{"vocab_size": 32000, "tie_word_embeddings": true, "optimizer": "muon_variant", "learning_rate": 0.0109, "max_grad_norm": 1.0, "decay_shape": "linear", "doc_mask": false}
Each number is 50 + 15 x the weight over its row's rms, rounded and kept within 0 to 99. Layers, rows and columns count from 0. The size before them is the row's rms in percent of the matrix's.

# layer 2 MLP down (transposed), 6144x768, rms 0.0539, rows 4110-4122, columns 0-191
085:47 64 19 35 29 42 58 23 67 52 29 39 68 34 52 56 83 38 67 37 27 58 58 49 79 25 52 40 64 30 32 60 36 71 54 68 31 55 52 45 49 55 63 69 53 65 65 87 49 60 80 63 35 59 27 50 46 32 63 58 55 25 28 38 65 41 28 52 38 27 54 55 58 52 53 49 25 51 74 67 52 42 57 67 59 57 46 48 44 49 50 44 49 67 49 60 31 22 59 61 31 63 44 53 47 44 49 41 59 68 21 62 49 59 50 33 24 28 63 38 34 38 58 36 36 61 54 87 58 42 71 49 02 49 78 34 58 33 44 65 38 49 54 79 51 68 37 88 62 42 74 72 48 39 57 51 70 56 37 43 57 62 46 66 57 26 73 42 39 61 47 45 39 76 43 35 29 69 74 33 50 51 59 61 63 58 64 51 62 48 72 84
098:55 20 30 42 88 57 36 45 53 63 62 57 42 83 58 45 44 58 49 72 69 59 45 38 64 69 25 27 75 39 48 38 40 54 73 46 33 47 78 36 44 64 52 85 41 58 44 49 65 37 36 56 66 57 45 51 62 42 77 59 53 40 32 48 59 60 40 46 22 60 60 26 58 43 52 56 27 69 48 43 58 22 59 11 65 75 25 49 48 36 43 58 70 37 47 40 28 43 34 39 54 45 42 64 84 42 52 59 48 41 62 57 31 66 50 45 49 49 07 47 54 42 66 60 52 51 47 78 68 35 55 40 73 40 45 30 63 50 35 41 65 61 76 44 52 63 66 30 58 54 60 18 31 50 54 76 61 54 55 57 48 23 59 74 57 59 21 55 20 34 63 70 46 31 44 31 49 51 43 58 66 48 65 58 69 48 46 30 83 35 37 56
087:51 38 55 41 26 41 70 37 39 50 61 71 52 56 67 68 61 40 48 61 57 33 21 46 56 70 44 31 29 50 58 34 22 44 55 60 49 47 36 33 45 42 31 63 08 38 49 56 25 55 42 32 53 48 62 48 37 35 53 62 36 44 60 27 52 56 46 37 26 45 73 27 57 58 54 48 45 18 50 72 45 74 57 60 47 59 65 32 49 77 29 71 42 59 66 78 57 81 43 41 40 56 46 52 62 47 61 38 31 40 76 53 55 33 38 55 56 17 48 57 48 31 27 49 38 49 61 33 59 56 19 53 70 72 06 57 55 50 55 63 38 31 69 45 64 25 44 39 54 52 62 70 51 29 81 76 24 40 34 89 33 41 54 28 52 41 40 39 62 57 64 65 41 47 45 49 74 68 27 41 61 42 78 55 57 53 37 59 39 13 53 79
087:51 30 33 75 55 66 65 14 48 52 51 66 31 42 36 50 32 39 47 43 73 75 47 44 32 25 50 34 60 51 43 42 45 74 40 73 41 66 42 71 67 42 47 53 56 67 57 42 61 65 37 63 53 50 36 41 32 70 62 34 39 79 68 49 62 27 55 69 46 68 23 39 55 34 50 55 40 60 47 28 22 60 34 11 48 53 28 33 48 45 58 49 63 56 50 69 62 48 38 35 34 61 67 67 52 54 62 21 58 59 70 46 44 67 61 50 26 42 12 21 33 46 37 59 27 30 27 59 53 72 63 51 31 45 68 38 43 26 41 50 60 53 38 30 63 76 58 63 62 32 60 72 43 53 58 81 58 40 66 54 47 54 45 64 52 41 47 71 58 54 49 54 17 38 81 46 49 58 49 55 43 21 69 51 39 59 60 34 31 56 58 46
083:67 56 39 35 46 48 17 31 46 86 12 37 63 48 24 25 45 65 23 17 44 52 45 50 44 46 71 66 49 49 43 69 43 49 31 60 48 75 51 34 42 37 63 50 74 59 47 51 30 23 50 44 45 47 60 78 39 63 36 57 60 36 70 64 40 47 54 44 36 68 43 46 26 53 52 63 54 28 60 77 45 51 38 58 49 55 48 45 60 81 50 33 51 41 41 65 41 35 47 46 84 19 20 65 45 17 62 44 56 73 74 48 52 52 48 40 51 56 58 87 65 40 70 44 39 56 40 99 66 47 44 46 44 37 49 40 79 60 23 44 39 36 42 41 42 60 49 38 69 52 38 72 32 41 33 54 68 40 66 59 71 58 63 44 48 66 43 36 47 61 52 52 66 38 49 60 56 69 52 58 47 36 52 58 57 48 60 56 40 62 53 47
097:20 24 51 45 83 84 74 46 51 67 50 62 62 58 44 49 47 87 64 41 58 57 30 45 44 58 50 47 47 45 22 49 52 26 52 54 39 53 39 77 41 44 80 64 57 43 54 54 71 53 69 47 34 35 54 39 85 59 46 80 30 84 79 58 41 52 75 51 46 37 45 14 37 49 34 16 35 51 41 68 69 40 65 66 71 44 52 54 29 58 61 57 29 56 36 60 60 45 59 53 43 58 47 38 36 46 41 59 86 74 41 35 40 48 45 51 59 69 40 61 63 44 58 66 56 65 81 41 63 37 97 62 36 36 61 47 52 67 45 40 56 75 49 39 62 71 71 45 46 47 37 38 46 48 44 27 54 56 37 55 61 17 39 43 48 51 67 51 36 64 51 50 11 37 46 39 51 38 47 56 62 48 37 45 51 25 43 57 54 71 70 99
083:72 57 54 62 49 69 75 95 29 66 66 42 51 43 79 58 77 42 52 30 35 76 53 75 58 50 71 54 30 38 44 49 50 50 64 38 40 49 51 17 44 54 43 42 41 65 41 39 68 42 43 41 66 40 35 44 41 52 59 43 72 69 31 44 49 52 74 69 34 15 45 51 19 69 12 68 44 32 74 57 42 44 65 36 56 48 44 72 34 47 41 36 53 29 27 76 39 48 73 35 70 42 29 63 33 53 49 68 63 40 46 52 61 36 62 61 55 48 41 55 42 37 65 29 54 62 66 56 60 51 45 85 54 40 56 79 64 46 28 40 47 26 44 47 28 59 50 92 55 43 45 44 28 63 15 34 51 25 57 58 55 39 56 52 74 54 58 32 49 30 48 68 60 48 44 70 37 52 33 35 64 51 33 41 64 51 34 63 28 60 45 40
112:47 63 55 63 64 26 43 64 62 70 51 57 49 42 89 40 63 43 25 27 47 47 41 49 33 64 53 43 45 50 42 53 52 27 59 36 30 54 58 48 74 43 65 53 64 57 59 67 34 31 43 71 53 55 48 48 32 58 56 51 38 56 57 55 85 46 54 58 64 50 61 79 29 43 53 41 64 31 60 54 65 35 45 53 38 36 55 27 40 43 83 42 33 32 58 55 87 61 45 44 49 54 43 25 49 34 51 21 36 64 48 56 64 45 52 42 74 40 48 48 88 57 49 52 62 68 52 35 35 41 65 75 37 40 56 53 50 85 64 38 47 80 55 76 56 28 68 50 49 51 39 27 46 48 60 55 51 43 75 71 38 42 61 37 45 57 13 39 33 45 70 70 46 25 81 38 31 62 65 54 56 62 50 42 52 55 23 39 51 39 54 53
092:40 52 62 40 32 56 64 71 59 45 42 66 57 60 67 43 61 72 68 82 61 55 44 48 75 64 30 35 72 41 56 28 40 37 75 68 42 56 55 79 73 46 44 57 28 28 42 27 49 48 47 30 40 27 55 52 46 72 69 40 46 37 39 20 35 74 54 33 69 42 20 49 32 30 62 66 38 30 52 45 64 48 49 52 52 64 34 62 29 70 55 67 64 27 54 25 45 33 39 49 59 59 52 53 60 31 52 28 48 81 82 59 36 58 61 49 38 38 81 96 39 41 18 60 41 56 50 41 60 30 71 71 30 65 81 58 53 70 32 50 47 66 84 67 51 39 54 56 35 36 70 41 25 47 24 28 36 54 50 57 69 59 26 59 40 35 65 61 60 54 41 50 55 58 38 62 42 46 86 26 39 70 62 46 58 56 23 62 53 65 69 80
097:47 55 46 85 27 41 73 42 40 44 68 81 59 68 47 69 72 58 32 42 70 45 62 47 35 33 52 59 32 28 42 60 57 74 36 67 56 57 29 51 74 45 51 35 29 51 59 37 60 48 48 57 66 40 50 44 52 40 44 23 70 49 62 52 64 31 50 71 89 51 38 48 34 64 81 61 60 63 58 47 67 77 16 51 56 42 66 36 57 68 40 42 28 42 28 49 56 16 69 21 60 46 28 56 83 48 65 75 40 36 50 44 61 67 45 41 33 55 51 63 45 54 68 38 56 58 44 23 59 22 52 52 97 52 23 56 42 55 64 65 31 81 60 66 58 54 55 40 66 72 53 49 46 57 27 35 57 49 20 46 45 20 56 67 44 62 24 21 46 78 28 52 49 73 39 26 50 47 72 46 61 71 31 38 63 70 63 54 49 56 53 50
110:67 63 55 20 34 49 35 56 52 16 26 39 57 42 34 45 59 49 50 50 27 46 41 28 28 47 51 40 65 83 59 53 58 58 43 55 35 37 46 63 57 57 41 71 52 42 36 28 54 50 41 70 38 36 41 50 69 54 29 47 68 71 38 50 34 66 40 63 57 56 25 44 65 71 43 53 48 54 45 78 54 63 42 26 23 51 59 60 76 44 45 48 64 41 51 39 34 38 76 60 24 56 42 92 82 50 41 30 38 77 45 44 59 28 34 57 36 30 47 41 66 76 55 55 62 35 60 32 51 30 67 64 46 16 35 54 54 84 35 60 39 45 48 36 52 47 53 39 71 78 44 32 88 81 42 06 49 40 34 41 56 34 37 35 48 51 48 63 62 76 47 56 66 28 71 66 42 37 29 63 51 48 53 51 74 57 38 63 58 66 65 53
080:55 58 38 66 30 59 28 58 33 57 65 53 25 47 33 47 45 45 47 52 67 48 13 73 51 31 39 49 31 73 49 52 37 79 58 35 67 55 52 33 31 46 43 70 40 43 60 67 40 53 46 46 53 19 52 24 67 67 53 59 44 43 37 63 40 40 78 47 52 51 60 49 63 61 77 63 32 26 71 53 40 51 56 74 30 53 47 21 45 39 49 73 60 54 43 66 56 27 45 62 77 49 56 63 27 58 38 31 42 67 45 62 41 50 31 33 20 59 80 44 35 61 86 31 44 38 59 66 75 61 38 55 42 55 66 35 25 72 13 33 36 47 49 71 40 52 53 72 52 61 26 74 48 75 59 83 37 34 60 40 57 53 36 55 57 63 49 36 40 40 23 25 69 56 44 35 64 38 37 51 31 54 16 73 34 34 67 40 43 57 75 66
104:35 48 59 34 65 08 21 50 54 20 74 40 32 80 72 56 64 42 43 62 45 46 53 56 29 68 63 29 47 67 68 28 43 48 66 57 69 40 58 46 33 46 45 33 54 25 36 61 46 60 46 37 65 58 46 55 81 99 54 57 43 41 51 36 53 36 57 38 65 53 58 41 40 42 68 50 50 50 41 50 40 38 77 42 44 56 51 62 36 15 64 45 39 38 58 35 49 26 50 55 52 41 58 71 53 54 36 41 59 59 60 56 88 38 61 35 56 67 45 42 20 45 75 24 62 56 51 35 31 38 37 58 40 50 21 46 35 48 44 79 39 53 47 72 51 69 58 47 56 43 59 50 41 63 36 48 54 38 64 63 43 51 49 47 46 66 55 53 48 63 41 66 51 31 69 62 28 53 53 55 46 47 43 47 82 24 23 45 48 51 33 53
# layer 2 MLP gate, 6144x768, rms 0.0812, rows 4111-4122, columns 0-191
094:44 38 48 32 18 66 86 27 55 60 59 49 54 49 46 82 27 44 72 54 64 45 19 49 18 69 71 57 56 43 36 64 54 59 40 20 49 51 80 53 73 66 66 26 55 28 36 41 43 62 42 13 52 53 62 55 61 93 76 37 14 44 64 56 61 36 43 62 51 42 41 57 43 28 75 69 59 60 46 49 36 49 62 57 62 80 45 78 59 69 50 74 35 39 38 64 60 47 60 32 50 57 46 85 43 53 35 61 61 41 54 43 27 86 99 83 27 30 44 63 46 52 54 86 40 61 62 75 72 44 45 58 14 07 50 71 74 13 65 43 65 45 45 34 30 38 48 69 48 16 42 28 45 46 63 40 58 52 38 58 68 51 47 32 28 43 30 72 57 60 38 61 30 47 67 45 68 29 54 55 57 66 46 44 52 41 57 43 46 45 77 41
105:45 23 39 66 45 58 49 71 80 34 49 71 68 41 99 56 28 41 60 57 53 71 44 16 75 60 42 75 54 37 60 46 35 76 32 35 46 43 41 55 35 58 41 23 45 64 46 46 30 59 58 63 47 40 62 37 63 51 03 37 73 54 37 45 51 64 51 53 44 47 55 34 62 45 49 56 75 47 49 36 71 53 65 61 49 63 50 44 32 55 64 23 48 84 57 52 35 37 41 75 70 41 52 32 53 54 25 54 76 49 52 39 30 34 45 48 50 63 32 94 55 38 28 78 36 60 54 63 28 27 37 44 71 75 52 12 58 64 58 78 58 46 23 37 39 37 39 54 52 64 64 58 54 69 32 39 53 50 54 67 48 49 19 63 36 65 20 63 29 55 19 42 56 61 59 60 19 57 74 56 56 47 44 20 36 45 32 56 61 92 43 47
103:66 40 41 81 74 53 60 50 67 70 47 46 56 25 57 52 50 35 71 57 49 55 67 47 72 40 36 40 63 25 39 59 23 63 31 58 46 60 64 34 38 40 59 43 59 42 55 51 63 41 41 42 42 05 66 64 56 53 43 58 61 58 82 29 42 47 45 59 37 52 50 45 62 76 75 59 36 35 47 32 30 92 76 48 52 46 36 52 53 49 67 49 35 73 38 58 35 49 43 51 55 13 56 60 69 53 34 37 50 62 50 58 48 96 63 51 56 33 30 49 60 55 62 40 37 42 56 55 42 63 53 58 71 67 51 53 05 50 46 49 65 56 33 18 16 67 36 75 37 44 43 84 52 06 82 40 40 58 49 36 38 55 52 39 24 25 57 44 42 59 28 52 54 61 41 50 54 46 59 71 70 58 29 39 25 43 59 46 46 47 26 58
101:35 41 38 43 46 76 50 58 63 29 29 47 55 45 64 38 69 49 56 52 52 20 42 71 35 42 76 69 36 69 51 66 76 63 47 47 60 69 44 47 60 42 41 35 45 50 48 51 42 41 11 58 86 40 26 35 33 53 36 61 58 32 57 43 54 39 33 53 64 52 46 03 42 61 30 18 13 84 49 55 57 54 51 64 65 71 59 28 59 44 20 59 33 67 29 65 72 44 11 53 54 60 58 47 28 77 41 34 54 26 60 34 23 61 65 31 61 44 46 30 67 52 51 43 62 66 39 56 68 38 49 51 72 69 38 58 35 70 48 48 39 41 60 60 58 53 46 59 31 43 27 33 64 83 53 61 52 13 72 44 42 42 42 42 51 36 89 31 53 36 58 40 26 48 31 51 37 27 50 53 44 68 26 44 55 69 41 32 54 51 56 49
101:47 51 31 40 53 46 34 74 85 33 52 49 55 40 31 48 86 47 66 35 62 48 47 56 47 70 77 52 48 51 45 72 49 52 66 54 51 54 46 37 26 51 48 40 54 34 30 75 56 32 64 46 69 49 54 46 52 39 67 46 57 57 99 48 57 56 41 34 62 52 53 41 57 57 46 29 25 35 44 58 63 58 59 54 48 18 12 48 29 59 43 69 68 67 26 38 49 40 35 74 55 51 43 58 20 58 70 73 44 63 49 51 68 31 37 36 63 67 61 50 75 40 41 65 52 16 62 28 49 45 62 48 43 49 49 58 50 70 51 45 72 40 40 52 61 36 58 41 67 46 44 29 36 25 54 43 56 36 60 31 48 56 47 54 43 57 98 69 74 64 60 49 26 40 47 70 54 57 63 37 44 39 38 66 52 55 30 40 77 64 45 59
101:27 42 45 81 50 17 46 30 70 56 46 49 56 66 48 55 40 69 51 48 43 64 63 43 56 44 27 38 41 23 56 68 64 45 33 36 53 52 41 49 49 39 57 66 65 54 30 86 47 22 42 65 63 41 72 50 86 56 34 27 51 53 42 62 54 25 48 43 62 68 68 69 83 51 68 44 56 64 42 36 14 58 58 76 57 41 66 46 52 32 57 64 37 30 56 57 46 52 47 39 50 48 69 06 90 49 53 54 46 59 58 46 63 37 55 41 36 56 49 46 62 55 24 70 55 70 58 56 60 31 53 28 54 47 06 29 47 31 66 52 59 42 44 56 34 20 48 63 43 44 65 64 68 35 66 81 42 86 64 48 20 47 41 61 40 71 38 21 39 64 51 39 50 48 56 37 51 80 59 61 35 36 50 56 52 55 65 45 79 53 46 57
102:34 47 27 37 41 41 52 67 43 77 35 82 40 81 85 80 59 43 63 71 36 53 37 43 62 49 57 64 48 30 27 27 51 38 41 41 50 64 43 64 47 49 45 91 34 31 72 62 54 50 44 35 47 55 42 42 52 35 66 49 42 22 57 68 68 49 42 73 39 41 54 40 55 30 39 42 71 59 61 60 59 51 46 50 57 70 58 42 68 48 53 43 58 74 83 73 59 52 28 42 48 57 50 51 63 35 42 46 38 43 49 68 45 33 65 64 65 27 24 28 49 48 35 49 49 56 51 53 68 52 43 51 63 47 48 62 55 23 27 48 46 57 44 23 59 38 59 33 71 50 60 63 42 62 67 40 27 60 50 54 77 64 58 75 38 58 65 63 45 36 49 53 06 65 46 47 44 75 19 43 66 40 48 62 59 24 73 63 49 68 80 68
103:38 42 56 55 93 44 52 52 71 28 37 33 53 26 40 79 47 47 37 35 53 20 41 48 62 79 44 79 49 61 39 37 56 53 25 49 34 39 54 15 42 59 59 08 60 62 18 18 57 46 57 19 54 68 45 50 40 45 57 34 48 70 76 38 38 22 43 42 58 45 51 70 70 70 54 47 58 21 59 38 57 72 53 50 61 16 40 49 35 04 42 62 32 48 57 53 31 54 62 24 61 36 45 47 31 48 51 58 67 43 46 47 67 40 35 39 58 53 42 48 49 73 66 71 48 13 36 63 21 44 35 57 49 48 43 85 45 36 46 14 49 28 39 39 27 60 58 33 65 26 71 66 46 73 41 68 67 25 51 17 43 57 70 43 47 46 50 54 29 23 58 39 50 41 33 64 51 30 50 58 39 51 45 36 50 59 47 28 59 38 55 41
098:43 56 62 67 30 71 62 41 42 64 27 57 46 34 46 48 38 61 38 63 56 45 41 52 40 51 55 73 60 55 21 47 44 69 59 64 76 42 50 75 52 44 38 43 48 32 69 52 59 55 64 61 38 51 54 56 61 52 53 61 33 10 49 45 49 26 44 39 61 52 57 40 68 39 53 53 32 53 42 38 58 42 86 29 61 50 45 43 70 65 39 52 31 55 24 44 41 42 69 50 47 50 42 64 61 19 71 50 41 72 44 55 46 34 43 40 43 64 37 44 67 60 37 29 56 49 47 55 57 61 41 35 53 38 58 64 32 38 46 60 43 67 47 72 82 39 66 59 50 30 35 55 59 45 41 51 43 60 64 69 51 61 46 76 67 55 34 84 67 46 75 99 47 74 45 48 75 24 38 51 69 62 28 83 61 48 22 72 60 49 25 58
098:42 51 61 51 83 62 41 12 67 39 23 83 38 62 44 37 25 63 52 68 33 61 43 47 46 36 26 70 33 70 44 45 64 50 60 34 33 58 44 34 38 40 47 44 54 47 24 35 46 35 24 50 55 55 60 65 69 41 79 28 28 41 50 50 62 71 49 40 60 62 66 59 69 40 45 36 39 64 54 64 19 49 70 53 63 55 41 42 29 55 43 21 41 54 52 43 34 56 32 50 57 27 48 35 53 62 42 72 73 61 70 80 45 47 30 38 27 55 48 70 75 38 27 78 52 45 36 82 50 21 16 55 64 55 53 42 42 60 63 68 51 53 35 18 62 59 52 42 05 38 37 64 46 74 20 50 77 46 57 84 47 38 64 27 69 37 53 39 53 22 63 53 33 30 44 29 79 42 62 37 58 35 63 57 35 71 72 48 75 49 52 64
099:50 42 79 66 53 69 53 36 42 39 63 46 58 37 43 47 67 52 48 41 63 48 56 10 57 40 28 32 50 65 46 34 64 49 54 34 29 45 55 37 69 48 45 44 36 67 34 52 56 25 67 40 42 59 41 56 48 46 57 49 45 43 46 55 63 35 66 48 48 43 35 33 57 26 60 38 56 66 25 47 58 29 76 49 47 28 49 45 43 38 32 49 71 45 60 41 35 20 51 79 47 44 76 56 43 29 24 63 47 37 63 65 35 37 60 42 43 64 57 44 44 49 47 69 10 48 29 56 76 53 52 69 23 46 62 54 29 42 47 51 74 66 78 44 54 69 44 44 51 44 64 63 47 57 62 62 32 49 63 81 61 64 36 52 36 62 42 71 38 50 28 35 53 44 51 57 56 01 44 62 43 38 31 49 43 40 25 60 43 60 34 20
094:39 28 45 31 46 51 54 15 95 47 40 47 46 38 66 71 69 31 50 76 52 68 08 55 50 52 36 36 55 77 68 46 56 24 33 64 43 61 72 34 69 41 58 60 52 38 71 32 63 38 62 52 70 69 19 76 65 65 49 36 53 42 33 38 25 43 39 55 49 66 24 42 43 49 40 75 61 57 51 50 75 41 34 39 52 41 47 32 62 41 64 59 73 41 32 54 56 64 41 38 30 50 64 46 56 56 71 66 43 62 84 35 48 76 65 55 59 68 41 24 59 54 71 53 59 41 74 53 54 50 51 14 44 33 75 43 49 49 62 61 62 38 54 38 71 54 23 31 58 70 36 40 51 58 54 67 59 36 33 39 59 44 49 61 50 76 55 52 58 48 53 35 75 44 34 38 54 67 63 70 42 63 57 47 58 58 57 30 62 43 52 51
# layer 2 MLP up, 6144x768, rms 0.0796, rows 4111-4122, columns 0-191
100:62 19 62 39 54 49 57 26 49 48 55 51 36 66 40 39 25 73 60 43 41 43 54 53 31 34 20 40 61 33 58 76 67 57 34 41 69 54 77 46 55 57 54 42 41 36 26 44 50 60 22 49 60 72 42 43 56 17 55 44 27 55 29 60 65 26 48 71 59 58 64 40 36 49 75 40 45 58 66 52 30 27 79 27 41 73 48 46 45 56 80 58 46 52 57 61 57 79 36 40 56 65 46 43 71 37 54 39 47 17 45 37 56 67 50 56 56 95 36 44 40 32 45 40 71 57 47 45 70 44 39 36 64 57 57 64 66 60 71 18 65 46 69 61 63 44 47 50 62 27 47 53 65 51 47 49 37 46 55 32 61 65 55 25 38 35 28 54 65 55 50 61 40 64 47 39 49 55 55 64 69 48 52 62 86 46 72 50 62 55 27 40
102:47 68 71 68 66 55 18 73 71 27 56 62 66 63 43 71 39 50 48 56 68 42 53 62 38 55 49 39 45 44 61 27 43 44 58 27 62 87 48 72 25 57 49 31 41 56 29 41 45 42 51 29 45 66 49 59 31 45 15 42 63 61 56 58 47 67 58 56 41 48 45 54 75 32 49 62 46 62 66 44 80 40 45 85 21 28 77 55 54 38 63 45 56 46 27 37 51 60 38 66 62 42 45 58 33 66 52 44 62 41 33 55 36 44 52 40 31 19 48 73 53 68 41 50 30 53 39 56 51 64 30 24 56 83 55 69 35 39 51 58 52 30 57 40 39 30 54 48 56 45 32 69 34 54 64 38 44 47 59 64 47 58 24 68 61 64 51 51 65 62 20 43 47 38 49 38 51 38 49 49 30 57 47 66 43 59 54 48 46 37 63 64
101:57 45 48 59 29 37 62 43 56 39 59 63 42 34 55 31 43 41 65 63 29 55 45 47 47 60 44 62 41 43 39 62 43 61 57 47 18 61 52 67 61 47 51 42 28 64 71 51 61 63 44 56 57 52 10 71 09 61 56 51 36 46 42 41 59 17 75 33 47 85 00 60 71 72 76 49 56 64 45 20 74 51 65 48 49 64 52 61 67 39 45 29 25 66 47 45 55 62 48 35 37 23 39 32 62 56 43 30 51 59 33 60 90 64 61 37 22 36 25 31 51 47 73 40 68 17 36 60 27 43 47 47 19 62 32 42 27 44 28 42 53 36 37 32 49 55 34 50 50 54 45 42 39 38 53 44 63 43 31 29 63 62 51 61 41 32 54 35 50 56 73 47 45 77 39 39 46 39 13 38 59 25 47 77 52 43 60 37 48 19 38 54
099:51 45 24 58 31 72 59 69 65 42 36 66 51 24 43 67 78 90 57 56 68 18 61 60 10 45 67 42 64 80 46 43 67 58 65 49 53 49 64 58 35 75 70 35 55 34 40 56 22 50 40 45 72 34 46 44 51 49 49 56 51 65 61 65 63 53 51 67 50 35 54 41 60 41 33 49 17 52 33 57 39 70 61 28 73 52 51 32 54 79 18 54 48 31 54 79 71 47 53 50 56 46 50 45 38 75 63 48 45 57 35 43 39 38 84 20 45 42 68 38 44 68 44 75 53 88 66 69 60 46 42 40 86 53 44 55 48 58 62 42 89 50 27 60 55 57 65 52 54 45 49 38 67 56 50 50 36 32 63 33 52 41 57 52 45 67 65 33 55 35 47 43 52 49 42 35 20 44 50 40 52 56 46 60 66 70 51 44 44 36 56 56
103:38 43 69 65 72 35 37 25 40 75 46 34 54 66 68 33 58 71 64 29 37 71 49 57 52 71 54 84 60 62 28 49 42 48 75 42 44 46 55 68 72 59 46 49 47 53 53 51 55 43 58 26 56 49 63 48 56 64 52 28 49 43 39 46 18 38 37 24 64 55 30 40 57 73 25 53 51 63 70 51 50 61 30 53 49 50 61 59 60 70 45 49 69 35 33 58 63 43 31 43 36 78 33 47 53 44 74 32 71 47 56 59 46 13 27 63 38 65 08 51 76 65 57 46 62 30 60 41 41 69 47 66 91 45 34 37 53 51 30 46 37 53 45 35 60 35 48 53 43 35 63 59 65 54 68 54 64 27 50 36 69 41 52 46 45 39 42 35 75 62 39 45 35 31 44 67 39 47 69 49 39 32 53 48 45 44 39 71 55 55 62 26
104:65 53 67 48 44 80 76 48 41 31 33 49 50 40 57 51 58 30 36 41 44 38 53 39 24 65 80 57 50 65 59 38 32 49 41 73 45 52 59 72 53 59 77 61 40 70 67 52 43 72 62 46 67 50 28 39 30 40 33 59 28 72 72 54 67 70 57 63 54 31 61 40 37 60 37 72 45 58 46 71 55 66 52 84 47 73 48 80 45 46 60 20 75 41 47 33 46 68 59 53 27 58 31 33 45 39 68 53 78 14 52 41 30 82 40 43 73 42 23 57 40 15 77 23 52 30 62 27 63 75 08 99 30 51 61 63 45 45 43 52 48 60 64 61 60 41 59 61 65 34 29 28 37 50 63 43 38 48 61 59 52 50 79 44 49 57 36 80 65 23 52 40 67 63 59 47 56 40 18 46 65 38 47 73 37 46 55 43 31 54 69 60
101:34 46 60 63 41 38 38 82 38 51 67 49 67 61 63 56 41 64 55 46 69 63 56 62 52 61 83 24 53 18 50 54 62 43 39 49 65 32 52 49 41 23 42 43 43 46 47 62 35 54 72 46 84 45 52 36 52 38 56 45 56 70 70 41 60 44 61 34 59 49 24 47 69 42 52 42 34 40 38 36 58 34 60 44 49 41 43 53 57 49 74 47 60 13 59 34 79 16 41 48 55 33 47 33 70 50 49 41 38 54 66 53 26 67 40 35 57 60 62 74 36 32 55 73 29 66 50 67 68 31 38 48 42 64 57 55 57 68 43 21 68 53 51 44 42 39 57 53 38 61 61 58 54 52 39 37 50 50 44 56 54 59 63 46 60 86 32 89 43 38 82 55 46 53 78 57 52 45 53 56 43 67 58 51 60 50 48 56 50 68 66 39
098:81 26 57 46 14 43 56 43 35 64 59 44 68 70 65 52 38 76 52 74 59 51 36 23 62 28 35 48 64 38 49 70 36 64 52 62 39 35 64 69 42 40 35 68 32 49 61 41 29 59 35 62 48 44 21 47 43 72 39 59 36 59 51 84 48 52 48 62 47 55 48 19 27 09 58 35 37 55 73 61 40 55 84 52 64 75 55 65 33 68 61 45 49 52 40 49 29 56 41 54 77 69 65 37 53 38 60 60 45 62 47 51 39 45 42 59 63 28 46 54 52 55 39 56 31 51 46 62 65 56 59 54 36 72 60 45 31 64 51 59 44 63 68 55 63 12 38 49 31 40 38 83 41 42 48 37 58 55 43 87 61 52 45 47 56 48 72 40 48 58 42 47 47 38 69 41 44 48 88 65 66 76 52 53 43 40 36 63 26 53 61 36
099:49 41 44 60 54 48 48 76 38 41 99 55 56 44 32 49 45 41 53 40 40 55 53 54 55 25 57 51 44 49 40 56 74 35 45 65 54 75 20 39 60 62 45 18 21 53 49 51 43 43 29 47 59 40 47 31 42 52 45 46 53 45 74 55 42 19 30 62 59 59 67 50 43 51 63 51 58 45 61 81 64 61 20 67 28 53 44 44 37 76 58 56 39 20 71 49 72 32 52 13 57 52 41 43 44 58 71 68 40 33 49 78 47 67 56 61 50 63 48 83 19 25 55 55 60 50 39 38 41 16 50 37 44 48 53 39 23 58 56 47 37 55 76 70 62 57 55 48 55 81 56 33 61 41 27 46 38 48 21 57 56 27 69 65 43 61 48 36 32 65 46 20 54 69 30 50 38 54 56 64 38 66 45 12 62 53 82 35 58 68 67 60
100:52 52 64 54 25 43 46 68 35 46 73 36 68 50 56 63 41 31 36 61 23 52 76 54 44 37 45 51 23 56 78 56 69 24 39 35 78 52 57 44 62 42 46 67 61 38 61 27 52 46 61 34 45 43 73 33 56 65 46 60 66 60 68 43 49 38 51 79 19 64 51 67 55 61 49 45 32 50 62 23 30 57 44 67 59 48 62 58 62 62 63 71 40 72 52 42 42 54 57 60 49 56 70 81 44 37 45 25 47 67 61 66 61 35 85 79 60 57 59 87 49 69 29 59 45 29 57 53 27 84 47 62 37 76 46 55 56 65 59 42 41 34 63 25 40 48 64 64 42 36 54 58 57 42 51 67 57 59 40 63 71 68 56 33 37 75 40 82 66 52 31 26 35 46 58 35 34 52 59 63 31 61 33 40 39 46 52 52 29 48 37 76
102:43 40 73 67 13 74 55 25 49 53 78 72 40 37 44 37 71 35 47 27 46 53 55 50 65 40 31 50 37 72 58 49 50 68 47 49 37 51 65 68 47 47 55 54 67 47 42 55 41 33 76 28 56 55 37 30 45 61 76 36 56 45 45 72 62 32 70 45 56 51 49 71 71 48 61 66 41 57 19 32 69 12 83 59 51 30 50 57 35 42 30 53 74 40 27 54 16 15 47 83 68 35 62 67 40 23 18 51 40 40 43 53 25 39 52 33 40 34 63 29 68 40 78 39 35 54 30 57 64 54 31 42 46 23 89 30 47 59 46 22 83 70 62 67 46 57 27 45 61 49 54 68 50 60 35 52 41 48 53 60 41 49 30 48 55 60 69 40 33 21 38 38 60 29 63 62 69 07 44 74 48 50 28 50 40 51 46 45 31 79 80 34
097:41 76 57 38 52 43 35 43 52 90 48 79 61 71 34 59 48 42 53 55 62 46 53 55 35 42 26 33 65 25 39 50 53 20 67 56 52 41 65 58 64 56 57 31 49 56 42 50 31 25 75 61 80 69 32 31 33 41 70 49 55 32 36 56 83 50 22 76 68 53 39 56 39 42 60 56 52 62 66 30 60 50 58 27 56 72 49 38 44 23 55 47 77 62 14 57 39 35 56 62 37 53 20 89 49 41 57 37 56 40 30 58 66 90 41 55 38 52 44 51 46 48 49 48 62 66 76 50 63 71 44 39 46 64 15 78 34 60 42 45 28 56 39 55 44 36 67 65 49 56 76 42 66 70 52 38 62 23 57 76 38 50 59 30 65 49 38 14 27 71 34 46 57 49 53 51 57 77 50 28 33 42 43 44 77 41 55 44 67 70 52 45